python train.py --n_kv_head=4 --parallel_block=false --lr_mult_o=2.0 --beta1=0.95 --final_lr_fraction=0.0
Each number is 128 + 24 x the weight over its row's rms, rounded and kept within 0 to 255. Layers, rows and columns count from 0. The size above them is the row's rms in percent of the matrix's.

# layer 22 attention query, 256x256, rms 0.146, rows 130-133,162-165, columns 0-255
size [ 83  89 119  67  90  96 129  83]
[[119 150 140  69 142  90 132  81 111 130 115 113 133 197 138 150 121 150 138 110  88 144  99  93 121  88 123 148 138 108 110 137 117 111 148 133 131 109  94 133 141 145 131 109 138 107  90 118 130 147 122 118 117 102  96 116 173 128 147 202 148 121 124 130 152 111 119 116 153 143 127 114 145  76 131  88 152 110  85 158 142  94 155 103 147 139 113 146 181 137 112 132 154 143 151 116 124  85 108 142 185 173 152 108 144 134 117 103 123 132 129 163 159 136 165 117 151  99 120 141 132 117 143 129 132  81  96 120 104 153 111 162 160 123 116 160 159 167 110 140 123 120 163 176 130 142 137 120 127 139 127 111  64 159 125 126  85 121 125 139  98 119 153 154 146  86  89  95 133 148 137 186 163 119 128 130 140 106 186  98 150  79 142 141 122 149 123 108 109 115 107 131 122 106 139 105  87 133 168 126 120 117 137 135 116 114 154 115 135 169 126 141 146 141 116 101 153 146 134 158 125 146 124 119 120 124 173 134 153 142 130 164  94 116 138  81 127 133 122 105 121 130 127 135 194  98 154 103 111 124  99  99 111 104 101 119]
 [ 93 120 122 101 150 144 113 124 141 139 106 103 141 128 140 156 119 130 136 144 132 128 148 145 111  98 139 142 155 126 146 117 165 157 162 147 141 110 130 127  67 143 104 113 139 167 106 140 116 128 115 117 140 144  85 176 118 127 157 129 170 132 129 117 142 126 130 139 162  94 103  70 103 125 110 121 122 138  87 103 166 164  92 134 126 119 125 157 145 107 140 160 123 110 122 124 111 154 113 178 168 131 145 159 144 153 131 122 119 157  73 137 145  97 109 109 145 125 103 114 124 113  98 159 106 126  70 148 155 138 109 122 119 113  88  80 101 168 108 117 162 121 107 162 135 138 130 124 121 159  70 155 129 131 121  71 169 136 112 120 132 168 160 135 131  94 120 149 101 121 210 157 121 140 133 120 156 136 136 158  92  80 130 105 116 137 104 117 169 146 132 137 143 143 101 145  94 136  96 111 147 178 152 132 116 128 115 144 129 103  99 105 134 134 156 151 141 114 132 167 133 128 124 126 155 147 141 105 103 147 133  81 117 149 105 132 140 113 115  88 123 138 113 111 132  63 188  90 107 143 135 174 125  89 103 151]
 [144 161 111 166 175 139 129 101 177  97 135 131 160 115 130 161 138 174 136 135 175 140 105 141 142 123 115 106 151 111 108 106 138 119 145 126 159 146 111 126 156 141 125  88 157 108 138  68 135 164 149  71 135 153  83 118 152  90 117 157 136 173 140 136 119 104 164 103 105 122 128 101 121 110  88 169  99  93 120  96 161 123  96  84 125 110 152 113 139 143 109 153 131 141 120  98 190 146 117 136 129 122 116 105 101 137 156 132 126  97 148 142 132  94 128 117  78  96 138 129 181 117 150 148 131 137 133  43 119 139 120 115 150 139 145 144  80 158  66 138 128 162 148 152 130 107 119 114 125 122 135 139 146 110 114 135 112 137 120 132 122 111 126 150 130 103 116 109 104 109 157 134  98  77 153 146 144 112 126  87 125 135 114 146 148 157 131 110 127 108 140 116 150 114 128 133 119 160 112 140 104 132 122 122 156 154 135 142 138 105 145 169 118 141 114 125 134  88 109 124  99 148 109 102 123 133 133 101 150 106  95 105 100 133  93 191 128 123 133 144 127 126  93 170 109 103 194 115 164 137 155 161 116 139 160 164]
 [120 113 141 154  86 198 120 192 117 113 155  99 117 112  98  98 132 149 135 152 115 114 122 129 109 162 153 127  90 137 102 133 128 178  68 124 143 116 139 120 108 109 155  90 134 125 115 164 142  46 110 132 119  99 148 119 117  87 122 124 125 106 175 115 127 142 128 131 109 148 130 150 137 158 127 115 115  89 111 128 120 147 126  97 135 139 126  99 144 117 125 130 104 125 121 119 117 139 131 155  79 142 175 186 164 142 123 141 128 154 132 157 116  97 134 146 155 187 138 124  93 151 128  96 119  90 117 141 127 158 139  93 125 162 129  89 163 126 170 132 165 145 116 124 146 151 120 135  92 158 119 121 145  98  92 123 161  87 148 140 168 112  80 143 141 183 162 147 129  80 142 137 155 144 156 104  78 148 129  99  93 107 119 143 115 123 140 120 116 122 120 147 125 119 122 141 141 132 142 148 120  96 101 143 137 136 117 158 126 123 136 152 106 120 154 108  54 123  90 124 148 106 143 173 116 106 112 144 150 151 131 140 153 126 121 126 155 132 127 148 124 102  84 110 142 163 117 118  89 134 150 141 104 157 154  98]
 [118  92 123 136 137 121 142  85 107 136 159 133  92 130 142 107 109 145  99 127 113 152 139 123 142 141  84 108 127 111 119  96 147 128 109 111 116 132 107 100 125 148 154  83 159  98 148 140 164 124  94 138 110 133 127 101 131 131 145 121 130  88 153 144 119 188 119 122 118 139 125 148 119 110 162 127 127 179  74 139 125 135 186 129 146 143  98 139 140 113 162 112 126 148 160 139 174 137 136 131 128 179 127 151  97 109 153 141 119 156 140  94 123 151 173 103 110 144 112 113  73 100 160 136 114 113 147 124 131  73 101 155 116 125 101 136 133 110 109 111 136 112 164 130 118 140 146 122 126 119 104 110 122 172 124  85 158 133 105 154  77 144 153 133 109 113 130  97 125 130 143 133 110 127  89 120 155 119 150 136 117 158  94 132 102 124 135 134 117 140 124 143 140  69 166 123 139 104 167 140 146 140 179 150  91 158  91 118 128  90  81 150 184 128 152  78 158 166 122  94 118 122 123 143 131 117 139 108 168 149 111 113  87 116 150  87 129 161 166 138 139 144  97 114 157 131 121  83 127 132 110 140 201 182 135 127]
 [114 134 121 118 133 134  72 142 156  90 131 139 132  64  91 101 124 129 154 127 135  85 127 110 165 152 146 114  95 106 157 118 150 137 154 145 149 107 126 137 101 149 147  95 121 188 137 121  80 135 148 137 128 136 132 132 124 136  58 120 133 151  93 119 159 131 121 145 168 121 173 137  90 117  81 128  91  97 111 130  97 162  87 157 106 131 212 139  90 150 125 133 172 102  81 109 103 152  84 128 132  86 124 144 165 135 116 115 155 129 143 157 165  96 120 135 129 111 107  92 155 110  89 136 154 130 112 115 172 158 107 105 120 138 157 161 108 151 118 142 108 136 124 135 139 171 125 136 122 137 107 152 112 122  98 153 127 168 167 144 145 127  95 141 155 137 112 117 144 112  98  99 149 130 131 123 133 147 100 129 143 134 132 135 131 162 100 104 121 124 121 105 133 133 105 153 146 129 103  99 136 105 149 140 155 104 139 132 118 109 119  92 100 130 153 112 114 138 149 191 134 128 132 120 118 156  85 140  78 120 152 161 163  85 103 177 173 110 126 120 143 102 147 116 132 121 139 137 138 140 157 117 112 139 125 170]
 [159 155 119 123 140 171 148 121  99 129 126 129 140 144 143 155 134 139 145 145 111 129 111 114 172 114 122 131 126 196 109 108 146 134 129 116 167 163 153 136 137 118 121 133 128 104 146 116 133 121 150 140 121 122 145 126 116  80  86 117 122 147 104  99 120 139  71 120 124 146 115 120 131 146  63 122  97  57 161  93 134 129  95  73 118 114 168 123 118 115 126 107 141  89 149 103 154  60  95 141  86  87 107 150 128 135 128 149 123 145 166 170 147 110 118 116  75 131 138 113 149 157 163 143 108 122 138  71 165 129 106 164 137 135 161  74 136 124 144 144 161 173 128 134 171 112 125 190 125 122 167 147 125  86  87 138 141  84 132 118 129 123 104 161 150 156 139 148 158 125 149 121 150 118 159 119 140 126  94 108 123 127 144  96 105 127 172 114  87  85 125  91 130 121 121 132 125 143 122 137 153 113 117 133 139 130 103 131 126 117 161 141 115 131  94 144 128 127  83 126 120 138 126 106 162 143 124 119 153 152 117 115 165 165 111 168  93  90 147 137 124 134 111 131 162 130 134 116 127  97 181 120 139 137 115 161]
 [148 147 127 101 117 164 146 182 133 139 156  89 146 104 131 125  94 146 122 112 103 162  94 111 128 101 105 131 115  96  82 140 122  90  96  81 103 166 141  87  70 106 128 103 127 164 137 174 157 141 154 112 127  72 139  76 152 140 128 137 131 126 109 115 123 133 135 129 115 180 145 123 160 130 117  85 111 126 156 113 115 164 142 110 142 138 103 121 130 121 130 121 105 124 149  99 138 144 126 172 149 115 143 143 122 134 118 120 133 123 148 132 126 100 135 109 137 123  55 117 156 150  94 136 146  97 155 125 133 127 150 129 168 167 107  82 136 107 118 124 101 138 138 169 151 131 132 106  81 119 128 144 138  86 129  97 131 166 157 136 154 124 108 143 138  93 159 116 164  65 155 171 161 113 154 110 129 140 126 103 102 142 110 132 167 114 166 133 113 139 143 149 146 113 150 164 118  93 166 124 124 173 121 137 141 135 104 121 139 152 125 131 135 154  93 153  97 134 137 147 136 123 115 143 118 118 124 134 105 110 152 123 102 109 145  78 153 122 116 140 150  85  74  93 126 114 120 160 179 140 145 104 126 164 183 104]]
# layer 22 attention key, 128x256, rms 0.144, rows 66-69, columns 0-255
size [ 82  92 107 126]
[[123 130 122 144 114 132 155 159 145 115  92 127 110 106 134 141 150 148 127 131 134 135 137  82 103  92 134 113 137  87 114 130 116  92 159  98 128 151 146 135 153 128 111 126 132 123 135 149 104 151 154 126  99 103 143  83 137 111 161 131  72 189 102 146  98 120 100 118 149 117 118  97 133 171 147 114 141 103 128 154 126 171 177 147 183 148  98 111 136 125 120 120 109 125 147 118 148 155 130 133 145 183 108 131 118 118  92  81 136 131 106  85 108 181 180 137 147 110  89 111 177 106 134 125 114  75 143 135  63 122 143 100 132 136 132 106 138 144 150 158 123 161 144 166 170 150 142 110 142 128 102 124 112 127 146 138 160 134 135 113 111 144 169  82  87 140 136 118 153 122 121 148 152 147 102 154 152 110 117  86 141 105 143 106 124 128 140 132  74  93 129 136 149 159 128 160 117 161 111  98 150 116 104 113 129 152  94 121 128 198  88 118 139 110 139 118 129 139 133 145 150 140  83  94 133 124 137 127  78 159 126 152 142 155 148 110 119 142 143 143 132 131 155 157 140  74 116  97 127  83 129 109 128  99 116  89]
 [100 117 129 153 144 187 112 124 156 135 156 118  99 140 132 128 131 137 164 110 131 111 121 111 147 165 112 117 130 136 126 123 150 173  88 139 144  55 138 166  68 168 148 116 143 115  65 122 114 134  63 142  94 162 110 126 113 123 108 122 165 152  99 114 185 151 138 140 146 123 153 119  88 114 118 146 144 114 110 172 133 142 138 128  99 125 140 154 156 122 105 122 167  91 132 124 149 180 129 151 168 146 173  98 164 145 150 124 125 165  89 121 118  82 118 144 122  76 100 125 160 122 104 155 119 135  99 185 132 109  92 109 129 133 113 141 140 102 103 124 144 118  94 133  93 134 153 144 135 122  95 126  81 144 166 114 131 157 110 122 151 132 116 138 169 131 128 138 118 140 152 104 140 152 121 142  85  98 153  99 139 141 132 146  93 149  56 126 123 124 120  95 118 127 131 138 107 106 102 139 128 151 131 138 138 115 134 113 138  84 114 115  80 135 105 162 134 120 133 196 134 159 148 140  83 133 116 107  97 160  94 115 111 123 125 126 154  95 119 145 121 129 147 127 140 145 154 145 108 149 126 138 135 101 144 131]
 [102 106 134 124 133 154 129 128 156 133 166 100 126  74 127 111 156 132 157 150 126 137 140 119 117 154 105 131 135 157 124 139  98 167 143 129 133  93 103 132 134 113 161 101 144 136 151 165 132 137 146  96 134 148 151 167  55 120  62 104 142 126 105 124 131 119 123 152  97 141 177 106  98 144 151 119 135  88 123 102 102 135  69 129 104 135 120 167 121 114 127 134  84 109 122 111 129 142 135 134 126  76 163 136 130 102 149 128 134 150 122 144 160  77 143 121  96 146  96 122 139  95 105 126 119 130 164  82 170 109 101 145 151 117 109  98  88 102 138 134 143 142 104 132 137 140 101 109 121 101 141 133 152 128 146 146  93 127 153 103 171 140 129 165 143 151 120 146 134 103  91 166 170 180 106  95 106 156  93 135 120 141 120 125 125 183 174 126 133 139 124  79 108 147 127 106 152 107 105 165 114 128 171 150 129 119 121 169 131 115 158 120 157 163 141 100  56 126 107 115 118 138 124 132 114 122 125 145 130 166 129 124 103  95 125 146 153 152 112 129 158 129 101 130 127 102 146 132 167 138 140 154  68 155 163 161]
 [139 107 132 133 163 175 142 123 187 128 145  96 129 100 123 114 169 144 150 131 113 138 103  95 133 160 121 123 126 136  68 170 122 164  98 104 120  69 121 148 131 123 145  54 135 134 113 156 153 131 109 106 121 145 132 157 124 107 101  91 133 124 129 109 161 114 114 163 124 156 171 105 104 119 136 131 139 113 107 109 101 120  97 108  95 145 139 143 128 132 112 138 122 115 114  98 145 161 134 145 189 119 165 125 173  97 135 132 167 149 102 138 124  50 115 109 100 117 108 122 134 107  91 133 145 121 130  73 178 141  94 109 123 112 116 143 105  96  97 125 117 145  63 146 142 103 128 124 118 117 173 128 122 137 130 107  91 140 149 110 150 160 110 137 163 142 139 118 153 103 151 146 177 133 139 133 106 141 124  84 159 134 126 120  98 160 127 103 141 154 149  91  93 116 140 150 121 129 106 128 127 167 130 120 136 140 134 175 151  83 109 112 156 148 150 120  87 121 147 142 134 127 141 128  98 136 103 104 117 138 118 155 120 114 144 178 135 111 122 123 144 118  98 134 142 128 168 173 191 107 155 133 107 146 155 134]]